config.toml
hidden_size = 224
norm = "rmsnorm"
norm_place = "pre"
norm_eps = 1e-05
positions = "rope"
rope_fraction = 1.0
bias = "none"
init_std_o = 0.0438
init_std_up = 0.0505
init_std_down = 0.0505
warmup_steps = 200
decay_shape = "linear"
dataset = "wikipedia_en"
Each number is 500 + 25 x the weight over its row's rms, rounded and kept within 0 to 999. Layers, rows and columns count from 0. Numbers have three digits each. The size before them is the row's rms in percent of the matrix's.

# layer 2 MLP up, 576x224, rms 0.0505, rows 159-240, columns 0-55
096:555513503500506449538485492463499525471513478459481511526490524541494527494467468527493522475537519485565497495510438477524487495520513505496484478511479530471549516508
102:486505510539474478519465472481557478471509519521522506521500484504485519458488520493527452507492540511522506513480509505511494511502508502501538457513500532549524466515
102:522546504574473487510554518447521497501465477505507512484487467510533469523551519472489504465509540483474531481507482491539476469553508498538489533478519507505502501465
103:444492532504485530534490502549478537503480504489490503518522506501505546483510523507475554524503487534458526523516500482533493476499498451484529437473532504535522456492
100:475495510491471454499479465467539488506511494542431495470455532519524549488492475506496535476486482451519504549514486492506460506525521514461452549536491500447501513467
106:526501506492476493489508490503492514434491491471471443469524505458507455496492473497493532510471550471475494490504496494513512520541482482470481500481500519517545542536
093:503468473477502530537525506497479500472506530506476523492475541486505525503480489511471520462522514488504510523481494482459497474539502529495484511495553491540460420485
113:495539495534532505477471545541512490526530514480450427513467521516532500521491551471477509508461489509491516462484496517479507471479485502492506530497530526487506536508
105:478524516515524534468462545490470533531511526480500483478480508513458495507489494504481453481476455474498492501449508547495481512520490549535477537495521477531529523545
101:487509484496545483518481462471507490516492491500515551502479526510527484510469491487519469504481508486544533521532500527496519447538467472482525544499468499509513512531
098:509493497515507512518483495512448505471555583520514492517444497495492488480467501455510551515494469470485536471502476513533475517555489523489499537540467507480457491496
104:520481494531493513478491499495497490488517489520483442525501493465477490493531474507504520516484492483526505505541484475461492516515514484482467481520541487514528475540
107:473492500491545499516485469498496510514470506503510497503496512555490507506512483480466536518472465498504541476479507503560546530490565447469497503494454511479528524506
095:516516492503488513520487529501519491485523530481502500545530494495501488473436523485518490526475498514530500494507489457470459517525497503526463474491541469517487517502
101:507453472525527470518485535483497489496488500476515545513475480460490514464539491494459523484470441479479484533515500521473478532486479547518520464513515475505462510532
102:487494471480476475522496515466482520483492518521498503507443536533438550500447500506509487477452518469502547469506482473522459516521522478484458535491478513560510516494
103:518475461526554522469505513454521533506503513507475460523540524535527543462528467475505463509463467508507527510524477451485535529475522501505536524498491514506526499523
110:483482467533500516515474494496470490534512479593502505510488512517536500503476481512491534473482469535536496510531552498542497529465515491521489491487489473457536471487
106:474474526484498533478488490462506494517526503491492504492507512493507522545530497529462483550490515516525494452511460486470500531478491493523469489493505525540519485494
093:509497506530517514538491536475536489528438547507523543535520513502501505516482482535510496505495475489527571457520490503480480537491504476491479507497485472528483475490
100:512485526484461484464499491512500486496499494524496514486491479478542532513509519499476527507504484521490511491509474471515487479505578514516521516457496542507475509489
100:467465487464520466509487481462514490476481534509468448503509479500532484484519482545514441479486464487505490520508503530496486499477479478510503512498453449530495479516
098:498515477434509518496531527514438510529477475462509496481491486503512498513523515498491513465519510487474542538502511463461485458552564506491469489516545437443483527514
110:453510512513465457494455493467516535560515497546517499514521479506462533518488536521485500543492477528516520514518480504531474526466532564490527507524489527482499514525
107:481500519491498542513516521452488476528513502487511481507516463511469468491476515496482477532486434491477498495499480509482527485475496490485519493486481515473509474497
107:458479469495504451506475501480525456522475481518502495505500514462526482544529477484467526501534499491493538487507488512463506461495517479504503448528506477502506542508
093:439529495510540473489543503529533509496475516527502498487474475470494472473472527520540492499550495498482487479501497493465478505463461493486492486528506500498486506481
095:505477497485516472497452498539520507502510498501514523524510470477503488509497530525547486524522509496519501521523497514546493488476553509470462540474455518548547552464
096:497501497517497483448556522497475506556466533465541535514482511509517525524526534462478493506481481531515497549509486492498471517497535502507463478467520524499490489482
094:504546501521487524472478477504575499496532455483476506546484465485508484454463447482521517465465499504476482545497537517495504499523486492498458480501517482491509522513
103:536522501504476539466446510471533515483535519524490506494546520482460506497491537510527538524508452520529507505517503469523491520443499512467460533531459521486483468487
097:473518533496472492485503491505458511514516467501489536505494490511445503481516492476514484477463520470491533483455500521518464498501507463474511516556495516465552486486
108:465461518496506496516491472490500502493507508464543505509481508512437539503462483548544484458480432511473544541513490491506473548507501476469538476501517524489490484481
105:457483501503513551523485485532492484493465475520510500518460512496446508524533454511490499510522566470507501511514454475467502480513540519482506459508515469543494508486
106:586545455533529515491528519502492525500467523510503491478556489476513527501541448491486503527495479454477449500528507508516468502493510494494521517506474512470529516508
105:533464498526447521511504471535467486483512497514492481503500477519526497468525508537513497544501485495515465524470507477537545498508476486482523489438491475529491535464
099:506535493518497508509472487496458503487541500513503491487490554516536496520488474491505461452523477520543491472468471481507488535511506517494453506506500537513525514470
096:576518486471490511505463495554510531510541523447502474488472480469494458464477499503497495507500491480455504480472486522519485518527530493502494508526487515520480550494
104:506513490443483483446474484472538503484478518492506506521459506535481520545497490506485507479511498521526507489459455491534500499480521540525522486529471513536473530484
097:467489495509525490502472517559492494533503536522502541506475512527520487518518478520501481503454496498501512493488537521484481488492454520462515481526507494552500471531
101:499549555513510519489483529456494510495545523486513493497492493503475465478519466543534498508495533493490534503511496480476499523513482509482517487503523471522504458503
098:541461480451484460526498475495502493537461481541474539532486512524496505515466461442501516518525462504485513514473494500523521534515471539494507508509523477520521486564
104:522468543512482523556481506554515505576441509553454491501474547524512492507523540495516487494478497499482550486514510501552480499490484502494485496500503487431465518513
106:461505535483476483516525554415504542474529517515492512518540468492506480513474509491499498523532519497524517528472504469482476509480487523505511474470559499507497475505
095:505468528528469525463504503483470484466514515501536494524499503530492491529537479483480522508487478468496513482494477520526505498492499473516472492516505487490518518512
101:446509491505483518541521548469489497518503508505482494507509444527513451500492487465540461491508512517471514449484498497489482436537508487545524481500529448522474492448
105:542478501473530485557513476496509505558467492530517535493495506489504499527500529491485462481521491515528501512442540497513529470518454472518490551504498491506520584519
105:491492464501494496509512502533530478511495535477525467514478536504477516505514552505526462520534530472505411483516504515503522493454533475507479517488490536475484489495
100:494508516494495487502506487492448500524520491499541520501487501524523525513521533478493427459520510521465539498499469466522517476494466488502530531471508487579496517490
096:504470523523434479483510523544514485521482493499519464498487409546500474504525492534516485479475486524461518480469446531524522493496555499546510519488492530535497510436
095:492508485511472500499495490541523514512508515495475446498506461513490501540485468484519537539462483494534561485496480477537496453502524478517496488490477504484511550496
107:501467477534522487502445507477483469492462454470493499474506537493480520506463538494460515515457517512514516539507477476517472487465459524523456473522520526486497491499
111:494481484522474489486472478508502545464524550494506482526550510495535489474505499521498463541502542510466522483456491487529535546497520522509507478482540496513509488497
095:528511471536505500560504446506492476476473477475517553477524515466527515495543517426514483501471510492475465517519512506510483492468517509536511489508479447503497476477
101:513486497470494526463469502550527543529505522484457461501458477495520502502473474526463481546538502471503507509479475481491514489480532473482468522509517530488498523506
100:506480571478492558546523468522466504470490485524484532528502515501480483513481511517504457478499482506524505474482487487510491498511504532530511527483486489507493481477
093:457474515528471530458461537501547494513421501498537506456464521522455484478519524468427499501493495521477521475518480488473465508505498485479475499518492527501506542502
108:519500500504505564488540517483468496491503527514470507483521475483523512521520506539519492511488486509504478499481494482455504501482457487503512483446520528535513524474
100:474489523501523466461492466492485524540514510501523520507520492483458491564487534462520501504522485512507520473508515488509458492521522480515509491499499542512496512505
096:500455485550475501489500508509505532512514499495494495489502487471461480483492515470471515530501505425539468481560539514502452477491502464514497505509490494473508524514
096:478503493544427495496477508527489526521558500524498497515473474509516507495512513513527496523493497505513487534476515499460494513473596498519500536498492462501506477511
105:555560459497481492480506508541492595457505528483539436502518509501472506496526487493511514492491501524518457513496491498519503486494490522523538504499499503468481519513
097:546524494454509503456519499525469510546527495521461472536468489503525516519466532501570459495488469541494494497505541499485525506508485505485542491482474506503461537528
096:510496493488533479482513510499516517519495485485513474510513482505487493517523509498536524480554427511487501509496453510530471490504549530482490523535501526500505515529
096:515462522442463500450475470475509510502510490515526509514466482515474546511497481497532449492509470500487479485483529476468526515506459479533513510449544530511498517495
105:460519518501526483527486493452477505515488465515532507451498491463516532490512517441506449440479507503474513472490493494492477546529541503486465513499524458469490495531
095:536552479468509531498509481495450476529540512519516485523487522502479486529503504509542516476504490487550500517480499489528503503503491522478479524499408454497449497507
111:509516523511499539480518511546501473510540547470494416491496500559507498484529537501566478482492453532506486517502503471491504481497548479476549513471510491510479503494
103:499507467467463506531522509442495495484529501481549520513500513493530483531519496481486518464491502486515461494479495495505523524507477498484467460498462477486537444475
096:489517570470481496496506509503500484469497531505495503479497554540528490520482507492524468486516529515498452476523522498478536522463506493504502531517518556488493497450
105:504507542508468512491538446515514490504494516497515489509497522538489488543547483496484534508476484499458482492549520538531507552469486480485514505444546463448522504560
103:494505468495529501516481476521490492466481472520535527509478477473481514484467510491435508496501533484522496492498506486526482454484488539480504489535552535481450450503
109:507516529510523492523519513512504491505498462491491460519525449527529495485559509481519491475490527525495463456502475478490543490494461495493523490549494490468478513464
111:484507504480528465498483484483493482455528513513473527485531509455514496517458467495537522540504534453499476542469491444478530515452489515461531477477528492486449512471
096:494490485449505513439481510500528518485541465478508520522518512524491506462467469499488491499524426478485464485520478531483509523470493526534527509512508524477528455529
102:533518495498513493542477470492469516489499511418544522531492465493453522509491562487535486508493482488533481485490486510498474504487508514510545531506449476504468504525
103:476484502468512544483533493460477483543534486516461507520552488500497475533513531527505497497490506495505432522538518467504506482527410513512482454458517489484479486498
101:483504467540505510524486530534495523502524474518523451504478535494515463500518523503546549458483527469532479510503488500478459486473519510500522504498500478490492485485
096:482551512472519478490486487451497517534478477517494516484472470475464517495493471506487515481495479486452521497497500487506483469519526517506499512497521533508492483522
099:508511517497522520514500505472510518513499532521478474481507498534520468545494503525520489468523465552487492478510465538518519501525491489471460500494529470541500494516
094:501498479489480467523492495457480496489475480547515493468520486536486534503501547526480512515470471476544489494524486523501492464494508497495546512481531534528521441544
108:506473503524498500519487502512478537513496485531500497509485484457512459496470484468477518525473478491485491533547510500557516471473542466490504495489502477521477499500
# layer 2 MLP down (transposed), 576x224, rms 0.0504, rows 159-239, columns 0-55
102:473492451515521487506488475488466457498448523462475518470503506496527506489475459516530493502454496527501492489491492533517465514498449482498479478475485491476491484451
088:544527494508516479498490493455482517533510488513483473529483484488538481461483465476499527459473530507556504506510499493521466536480544459487483486462526514542492473487
101:460546456501509537509510519498464513495507476526509496485486493468469493523527512531473526461497494546509507473438548539507488514495511521490468492503530526513513479510
096:491507523508530511510492465482504507511491530491507511516475501492449534468487512516457559479502466495486537466518482509478487506476507491527480450428513530474507462512
096:525510523500521476480476496499584525468520500498533470476462478477519464492506510481483546503514518501507506514498496485504526498457491512552462466502495514439505525501
097:444490493505465529487488495497511498498531493463534501461512522511492494476529480550532519483516535506474539525455467498498527517523487521535503484512493531525522499521
096:456510488541484501491520474539526494485497489503488494504503493481484551534518479462478515507510495483560482477475461493488529448537502488525532473482536492534521455530
099:467564523493490482488505517525460484525505519466467430499490531510497461503489500521482500488516505479467508472485499524542493476487501530508489525518481524493515563488
104:541467489484484517520502462522513492518457473493518499496492505518447547508506516496541516471515521462503510480473549502498488483512481473488532495483511487504474512506
100:516517506512488486493478484449534524482483480526482521514463533528494499512526487446527470481499493551507520457550471475548580494486490455473494531455490496504508511523
095:511532473461467557496512520489526511516525472475511506502479488518470503544540482507534531500500519503495531482484509517516503483533507476461503476497471506496542483504
111:501529563530483491543542510500557461473505499500487496523450495513476528495520513478539501522513495475541508511497497446521500545502459484506522479476502508478520492510
106:518459497522533515503539556451478526499524490475499475495523487499431501520539490452442522513501479518480489516457488522517535487514489501477539514487471498508534500497
097:515463479533506503515499486439470514462539516477535512524496526495499478503553483456505494516499536514503496487509529479437457503520515481536488486528549472497467495537
098:516505529486533496511505456534450541493487497537566484503500504535476500498520479510481451502487535472538490507431518467530473519463539471500482487516489489476527518498
093:513483515499471537476521525467515483516499506499501520499475457510486456554524487477489498469478463507517533442495495457520437445465507479501532494503507546508468507518
103:474456467488506558491532488508551527517499480482498476504479508470516541465524504483484471526538515479510532529483471523493477510524483489482530539510540487493475504472
105:481480514464481475532506502503488514478463491474471530521497511495458505468514477480494497533494482479470516483519467477474561492507451485542506523518516494511485509518
096:477505515511487523491470505480547494481505475488522510527487466500530516530485452501493481501470530523502443495432459498474528488475509487485492482504517506486550513467
107:488555523527540533470487495478502523514477524487510517556521465482505534495480520457483534472486498506516496498529487452506507519474485487553460505506511478516483464535
096:455493476472504493510537490517518536512557483483511462510509448544477468507490540524500562519479505511559512480503461463523539518514479496534535470503519481504517508484
111:553543517487514482486487532542501505481531532529511551513493452525523486518516469514484492528527518461492517465494515470508540476492474442481521468524472463494502546508
102:530498505481526429526511526524499532535503484515475513501537504492488525502507475511513491426532496481478478472527503514494474460545486519565484510487468502516481496503
098:474477527467474502513495489519542463425510489475509511508469467497472509506473511469471502487489477501544488496510482501499476502497503482534491450499463533499474510508
097:535497491509497512484520502510479518543483487494467445544475512498529511523503478489481510479510505493512514507511503497509453491448472470529509462504479459524490490484
103:540463503479484481492470452490474475540513534535550480519580469509480490512494511530463493528491491515490496501465551516480504475525510451520509479506466513516490483477
093:504506498546497504521495495507528480468481518489492491490483464502503509481468493520525467515519500490520515505487516501491453515513494515527527495529460495521522497432
094:518492499502519494490481572548553502494495514518491504478515532542565508516494521519501488503556492479492504523481539459556500461508497501460523562473484458541558506479
090:464488510498529506461455514484497450490497475495509529483503518506485525492499533564520478507504506489502517529480432501550479506495486502511512516518433493498490513523
088:500483477462478427460494529499496521520478517440520515458534490526465486535487478476481497485464532480501450521517517529518506505491483478482532490507479458532523491518
109:496480498456481510487482471461545484535548471547485467460464536480541476465507489494502513475523506512526501479517547491532526535508494489511475518506501488513502534507
099:491475503506433510505504457511487518481490490486532470493468457484474512502477462504498486454544486498499502486472497495509495494509502473472519507511472499478514447495
105:452461510464525474514427523508491453486496488510506558505529461490515507513489514533509479518508476544448491477529517493522531499529500500493524465510521512538512504497
098:471484515528514520487488508509482448452444488510550482512500517511433491531495491529496536513518547434434506499493468486486507518493498497521468510500555492510487490455
103:506506440535504549472460478512464485497507468542501495509582490501514493477499474525487506552497474529509519454478471501469528510497489499500487515499489532516531482504
104:531511484482491491478509485498511529484493519518521492543471526475482476505490482525529536488511456490532496553512526529520501474549491445457492486490519479514503493495
098:520482470451500492516462523516547513478505483434494497508513516523486506486485555490528504525499507511511475464512470506517510512499525498530473514508537574527473504489
102:522474494476520502477458531506475465503495550490494484467509469527552489522515456475516488495429526539501507494536501577485500508528548498483454485486490508478522491523
106:488541484499472491458552511464476478512518491490497433492481486499530577519509505510527480496504463508475556505532521507526483508466522505486527523461486495448506470527
096:512504490494512457494505520524487488479493554471511535533523519506495502497495508545483519525556523523488482486476532508520568507523519488474524460512517517540438517503
101:539514481495517514480528517507529511469500491496521497483463473496476520488529521533544532525521487524512515446514486518479499542498545465483506458528500497469501537475
095:509471480494534499504501519514483498508465505515496483471507478485540475501479469512488529498521524511547550476481476562499545514515513455544440470456523497505503499483
102:511542472523496519513488534520521481497528512513499523483476501490504485481522489472505499512509486479499524502484512541527456511463533464582481520499493501511446529527
101:514510513475460470496479506491464528532466511486494524471502466493506518487473513485535521511516498471501511502538509459529505547436469511520476507484480514465497501486
097:516495512490505520482493536499510483453506505474487505529543510482489512509461512472506547458509494470546512552481496528470514489536526528511529488499522512508519503509
104:477516515552503529506489519464477458518473458488499504508544533489505528516478502508492467501535481466460485468475493502458480484523533517524504455491491508494479513502
106:503507509482506455519518543497551535528535488482484476454473554513515465493478502529479500519483515520512523478508459450506496530498485489519466526499484515462514501515
101:525479517484503480507486467533475527501520493490503516465549516548497440494454484478493524474482513481500526526496514486539479503507490507520462536539474502538531513471
098:503495469537457547523526518497538474521512507527523498471498488496500486469534502515478473535518491525483512489475518507472491479470511471476484498454478494514498495492
098:460533499517493476508483501511502510520490495465500515539473466522494516495530506544513473533484508508520518525485492516474523482518508467528486521492469487509498484537
100:490499512556492502441493491498473472532457497484521495498511534540516508520516524534546488539490447462498519460518504522535468476480534489463497532526551509503526529487
101:471470492434539510504472508498495488501492513485451502490503521491504505516473547504480563540457488513463495528533470533497536533478476498515488439539450496480521455532
103:482556470508519470501485480472500493514470551477495477544482489484454463491508481494488463478490488498501509508469516466511543494496517458463503491466500517475498533504
093:502475485518436486496482487499535484492492501509494534472543454490463516507531482534553495484456501513490494518519509488449447495495536493514539520508495488511461496519
108:536514534500507506491509552484534447470478537468529513529503541531475500508501455517499493509560502517484505494495487490541506492495488465493478523436522501480512526510
095:518513505491492499479494497498441486472526503520491491493513498513539466491476520484471444508519482506476495531473545494483506496487534556479519493475454476535472499481
099:455475526499495524500502504529537494515491530476511546476508483505452499507463535460461518505472505506471512456451448520482521497499483493464503528489518475497485507472
107:529499477470538516479505483484484464486450543489490487530464499534521527506483492556529481488461515515501539509491458482487555496501486458506523458446512513437515514478
095:506475500488495469502526499520451528527544483483511505521526531511501490548494515520492516523497496535504542504495485471499523484525476479503485548452513496474535520485
099:503505503478488470526503538507480507491465488558494513507530487503528484483487468482530539502497477491534530502513516469489526477495500543504527484506480516509520484508
099:447508551500505493480472494562515485510516485490486494499492454509478512458513568433502513496514485515530520522542480512504551467498513506469489513524509458516447482490
102:514502507465537512512494482530478470511516491509471504477472559497548543508489528490520499536451499470545502511508543498491525561488496524523430509536514508561528511511
095:564511514495501466516474525541506478546507578497493475469516494493511496535497524519508512519509484530540511505506483480442482508506482528505507487497481503484486538500
096:521530530465471470517516502488509482480506533522485506496491509487475494477512477485507490505530551480470484487480459444474472495505518539553497485460484472511439475540
094:472501566491531519469470469528523510504487493496562451436510445509480475536505513508470514495538511503486511480471503463475480452458486506518502463469523483559486509484
106:505510556540513472525506528536503519523477497519472522546514494505476491492471503480497478506518513509506514483516497508494485519508530510473527545504534486553500487502
088:487515498496541427512562484475484479526497501472506490516491482562467506518519493476557496500501525508502527505499492506497532517539520526493507480530498530479496491458
110:504520509525501491522517520512493483520510490476495548483535519539499546478535519526520473497481480484491462505506529498466491477523512491446556503516510521479524494503
102:497534501485505507504505494495492497504524482512495537510515485540522491451535516499485485494494470493509468513519495485536503490518512530505521528517526508519500535487
095:504508481489456498486464506521485504515515528462488472472489535505463511547480501516509480505500490519521487520487464502474474503523463511480503511497509477469501505499
099:503493490515468497489530431492479477524510465518517510548528491511505492551517515478481474530482482520507500535532507518512517504472487482494509510509531479460445536509
099:492440496492469504506509492497511493471488456500525484496522506485528519514471504497483495512448458494510535515485530531508506484501473489466512536504488547521490458515
102:512565453495518484516510547532542490480492513510474509463543511477511532480508509535514464510526491479504503545509509461532527526501536491477515488536486462464453524449
101:534532488505502515522500509511537464487487506500494485523506483522572471530460528503500517472501481486509493511451534491503536513465535469528522513500483489476486492498
096:498502515501466533464521505523515507536498497459506488506445463500480478490525495524512482494476505480451458521485519518538518477471507497525437510523521442470510511479
109:494481476463509524513502485535478521476497517480514562474555509523516499496514479533510517513456530522510495459495488520500490468483490520517471521461471462473511486488
099:509495522501481482464493490495567508487507490557475478461465536561484477498498506458495500489529494461527560510522472538462509465467532530492511542492475478479509506506
099:479489490435542523517459444490488461483500506492505524495504491517521483505535510514522485503520541494512475509445489477467538473516485506492480490537502567501537502488
096:454517524504498480506509485495489537529470467524509503488499489506494473523521450490510516519486470469460539512504508492512466521530538506512527501495520522473501506522
100:501516533498497510495489495541525494482438524538543482487497483504464459503493472528481492488489494538483514466495429536512496479526482495527475502535518475508521484483
104:460470557499504499475506537532487522552492506486528515511486478490488493465487530506495516478485512471478486521493499482486499494506484510454519429492516538515534528495
# layer 2 MLP gate, 576x224, rms 0.0504, rows 160-240, columns 0-55
096:490520512471484524508442450498503485472503501482507516501535508491540504520514509515581490503545497523536520471483495553529501489511519482502494507470507518527471501559
099:509520504482487470481558533480491473507479482488505531464503489464514506521509524500477449501498539499518537480516508462479486463497506488482492507507507494515461497534
102:456486496499473506538514509525475505445496511498531519489474538516483463508509472489444510499503481524516529507506541464502512483464450469493543463531529507509561504501
097:500483494497501495482527464436489486515439494477426489471468545513459544489509515477484520475502536479471515519529490514451481510497508484478492508504481472496477488516
100:446460516471512515526511497513446493529490465495508536538495508510507521489493507493539503486507496490506480511474469542442490472502540547542471510534522482490462526459
096:480491443536555530532504521480493501539493503490491510460480533495488471446533509504515525489454476523473482515489477479457515493508468512492521518493537488523497495517
097:517443507511480473495539498514533519498468500520427485493555446493477521534478486486422452499492463480514512531476452525504476489495479529504501529493503534527477533510
107:472500452508483493541538514551512488503501516488512477473512462515577515492518490524504491475524485484487499503521490478562512487509491471492463517535493482486543476487
098:520488506491517534535494477498472523470526477512493543490559487478505460461477502499478547556525515508513503524503511510493550479505527511536492487532555505513504484509
097:524500494495467509506463456566479516454536499495524513469545538501506525499468546465495542523512477495504495471485503485511482471492490516516506527458500547487498527489
108:449511492489491531483519529524509464535517532540478492496452517484490479516519547504458527511489475505503496460510535506492480475519517522539443482498492535503489526533
107:503496510505475508467478488464492486536513516475480457529501492492474509503552483480469474518479463496509481461462485507520487534528489516501481511488473492499522511517
101:515539485505457501525533519490487498494484481534494514468503516545487546507477464464509480491489458461479490489535499513486484460463493492457506519530509508563543457508
099:490528489489491510515509491543552493494457477535502534483493485482502549489444509485509517438506495505514500470539505514462476524433491487463507514484560515446521504542
097:528517485513501529510516531491510478510453477517541507523544468438528468480478498508465491494473484502484495513499494468477462502525519479487470521480461487529512499488
104:537507511475500539498505539492510480567482494525487534475506503473489511523502460503511506487527574487483505464475491508540493516534485486454486495528549538500510537525
103:508467486536459526522487522554547480518502567497538493543483536509518485518512496534507530473515469484442506543534460527522478491506541508490519464508445496480457531510
092:516569506514456505490507529540510477454514497492497498475473531485494492453443535506517478512530519508520520503473511498545479498505519495503509477485489479522524521484
103:496493472478450524495468501476509486514496510502509541505529531504483502517460504526457463479517449469495532447509506537482505503462475558505479455506498541493496458504
095:496545516494462490486527491435503519485490581512526465473491475481488517500513557521497504478505506478495555479508531490493476525489523476480490500481478491493491494498
103:516501498496503505539551522457499485472489485508466490502518474506454504526498547507516502523481518533508444525521511500505454532489503535551505501466462521497480482468
105:449522494464483512471468515474507534504512448473511523528519540490512502547504548486455452525479497491500527531511469529478473543482549538471498497501466488514516503518
103:467514534539512497511480541500512510531501490488502514521489513543515479485518532522542467519485550513473488486481485522486520533508511512475511552507520473497490531501
099:525470490517441528556485503524497507522474527501505500538484530530490494505465517451520496486492514516495503482452511559467495470483494472531546477486459511508524505480
110:503491494520513464470521508504471495525526509491542501518541515532479495512532524492495510513508532485473483474532494509467493476540578454498457537514485515459501481472
102:481505475539459474501507501461488515490510514564482518513513510541479523487514466461441516459508541521509462492530459481531508478520517496476472501483473510498523506489
098:522512530495479507503487537504516525573468501517508484527533492546487538502515534502492493483473488525517523489474509526446521483512520500498482497543498478523525492506
101:461497504500497503510484518457521495519475475496490488459461512497515492516509505522532524500524489484516503579487476431496459500503496493514497558496482507510474523564
096:510470472501468495458524490514478490502487524513490513473509495507522502464494507533469457538462490514505510479485472457511468539474507555540515519507481559466497471521
101:486478516535495501471475511474520471448484475518501510501520564515491498449506494521474488495469478535456506517487474502470542492550522538500490473502538494497547548511
112:517503512487483477502519513490464503497499452499511468485521484510486500521515542492475470470501510520496481520482471531507522510495503520550523481503510493508513530501
103:535465468470500518477534519517559503532466531521490480509471522487540510551511480527457498476541496492478461515474504507508495455465545512449457481534506513501531503525
099:500495528454534525471492475483509467497481491472513527489497517497489509497489472512478470479478528487484540538449526539523503479531520514486516463455512470547522506478
104:468503492543506456480507519537496482504468460490525510531496499548562480471504504478499488487501479494503499473461460527525506455499448502506457480580520560433532533481
110:524503519471474499499514535461491486501515494472498507503505442496561468549506480459559495509494523504508498486523556468473495476548521433489575520502539467488481504452
101:508507468520467526501478521492518514456507541533486511474547503502546485481454466458508477481472563481522476503526510518513479512483472487486484527517465541525490530485
094:510481509530484532561492520468476506485507533524493531530492521541530488520500478459538514469495512483485499528486546497490497503493484445505487533538545477471535475488
104:466499477490502516535492498498543462521478488520535477536468477530506516471474576484513475538524479503495479507507514499481509530480532528465484495495558520492510479483
096:567501534480492519545515502540481485509488508457531512511498462482512527505482466516512497467524559510506500514467488481548505500477533516539473538484460490494481486497
103:514503562479485467464469467490513455493527522548487551499513526476497502473485488501465502488477490506486511515479505544493465497497488563516496570469507509523504507507
097:517553524502542479502477501539510495523509528486510566487521503519472562530527539513544460534526508512495488478478511514513521504478517503515462493493507508495508542506
104:505509537492485555468476515525533504486471432506482522514448490540509523526464504461473468509511505502515537474532503484474505511522553506505487496463476494499523503475
097:508500504491467506475518511481544472497523498519499431447523503468497484465492524489481456502467502510492527470412511526468461511489478499497532531473544492498509504497
097:431451518565484509501503536482486466483553467500501477495502533533491514480519459503540459527519444483500486506487494539486509518454489506545478480471513486457542519508
100:535488489513467513494527532444530545522475541521442482488487524472471502488521534494480524462503491509522499505480491503498459515476469529519449524543493478481507493557
105:511516499512531496473501510498506465514549495488496476542507463477503504472528538466487472523542491464497468503497479518527548498524463511516546497498486521508522464484
102:561493530476503508474494490542469502540485473492511475527561472547491511525493495518488502489524489520486461470531495563505552500501495500510537492530462482506495475479
100:519524553514512525511503504472493462488528512466522523480517512504502486474490500569501481502517478500467500514508500505500544496501496492464509468519485518509515451528
098:458501483485476531514484481505495509479483453490510514514505522480450481491455524466513536490490506496532525505514496498473538458532483469508531527497569511475520499501
100:530475497479538489480515473445474473473477497487519505490528507484460505538461529483539479470501510448532526510493527504503488476476511471519501519464510498508508498523
107:519479492503523464464510509493506496508479484464498498455468491496515506508481511477531491494506473517526495492505482493509481496512572504514518540496496507469501524491
100:516457505516481499496516491527503496478471495490474487530517527505474519525537449500474500524555475536487565475496472532556496493433547518506508501498485497498494501532
113:502519494481480508503527488483514507502530505493495497481486530503498511499464496503471547475479427490515506516542533548489537493489454529506500455485536465517490495530
106:440480515483483482482484500522522517498536461484483521482469480487448484449523511447537495488501507481497472542511512488521512477498525519510505503525533485511493477509
102:507492474490471509490500504513517474505524487456497470479548494472495466540516499526493513555488479530479448499491494509494504541530489530528440474475530525543526519524
103:486487516499447474507488477545517491495485518467465447515500488518497534519481463509530497508542510514496486511462482512559514512493498522488490509474499467471561470499
105:482459481457551508544524484454462494484487468497508536486493483480511499503512498494520499510518494482490465481525523480490528492523485431537495491507572499494509483503
093:497502480498447566500489527469495517493487484529487476546500523500546482455512473515505460484494507488478537506491444505510514482465477488471519478496506492484497498441
095:477472490527505479486526500535495502520505487481516499510537504525502525475500520484535489487527474467485444450529491472513501504563512527534475481488498501507525460537
090:510542507486513523529515508463533479448478487525493510488534507472522481533493478507469502536492516515537493520530466488496484490478479537474506517534495540502477520519
102:524552518494544533532504535472496475499519536501503505475506508493521520483472519471502503479552477509503526492526495517478462492527462478531492492502484474523481512428
111:473451485517492485549509510518487508474540532479505520474515474511519514477541463512473518521496499508484527495498498487537523534516466522476459455535516438507545533492
097:504528508510493533517506524475500515515463502509562480496452519509470508524526532451504500513502522520498490508518484507518516487536527498482511521562448534508534519494
098:486512477471495516464531531494519481506514483516494536487523454588485526526519476545537510509526540497520436508472504524545485473486520482469529497529500490520522519517
112:468483500491500531444468518503502486497511512522479472512509471541486486533483500530505538513490512522479525479534502518514534469536585473469494519485484530476512487502
095:517524484489442531512483489492521507494537482487465527520498492512481488481469544498482510501504451459515527496498510496493461511475502489502509509441490476546469512521
114:476470520505559478523469510487520517462508487477481583504462529496520502498505499500457463523471537488492476495511512526486490549494487502491517501503507509478526482483
103:446520501524488528496490496516492507513483535505467489502506459498560490465484464497485501498493510526465517528514512471471453509496527514499489514515495537511494486530
098:518493536529456468441511490473452479501514461479487516558556461459498515531458484485519483542525477519515485465535496508529534489556484467493486512508500533476527510518
096:524487522516505537474543532527555507555499526514506503471496530504511511477564480449506502481473519512492540520499544494489507486498527536512505505470522453477464521524
101:512508548515526549502499515483522492550497486471517473496532465479505476525540495515483507453530501498515532546487512554486517475484511471504547488485461490492553425498
101:511507523492520508513473469508474486546465491486500518494525501546514522493527498530513521466508494498484501512442514542530495544487505515478434519489536484512532499508
104:476532482485505484509492493540472491501472501522531528489479493523533487509523514441542470485470520503454510436520521481514487494509506512493507501487541496514520508501
096:517487442531498505510505572503527482517527530533452493457479482498494470495468484577512510484469486508475463480485512525486497473477494501488485514505518472506460489504
107:503512534489531461487548508488455470490494484486521502492495510497507522476496482494470504494526541522487495497507504479493504522525516492516484477486593488499498478530
095:494443523505477462477499484475468477486523502499521490466525543477478516468536505495510502492488514478519468516516516452496484511503503437553453459499530504504505490520
092:471565503516479512493534500499502523483549556494507492511508543473474512504544533493491472434500475500428520495457498470521513525497563516494511510500467494485483507494
100:451505475529485520512465522461486507501503501478562569514502509501497499489509520521482479487498515541510494453493457476518506536518484482509454477472490464526487488490
102:475537500488521485520517502524514495475542492477496512503466496499498444451455499529521479521476487492502507483472511474495507479486504485496459505501487490489527507549
097:495521468526512427491484501494537477473489476499490566456481450476489519476480526519483485501517496461473489473502485530466501471513519468487511457478508482481538497498
100:490496497550503501483512487494476476555537489462490533497538499493502507508494577487527498464505523516494496487498514535459488528527470499552503491499473505506508551449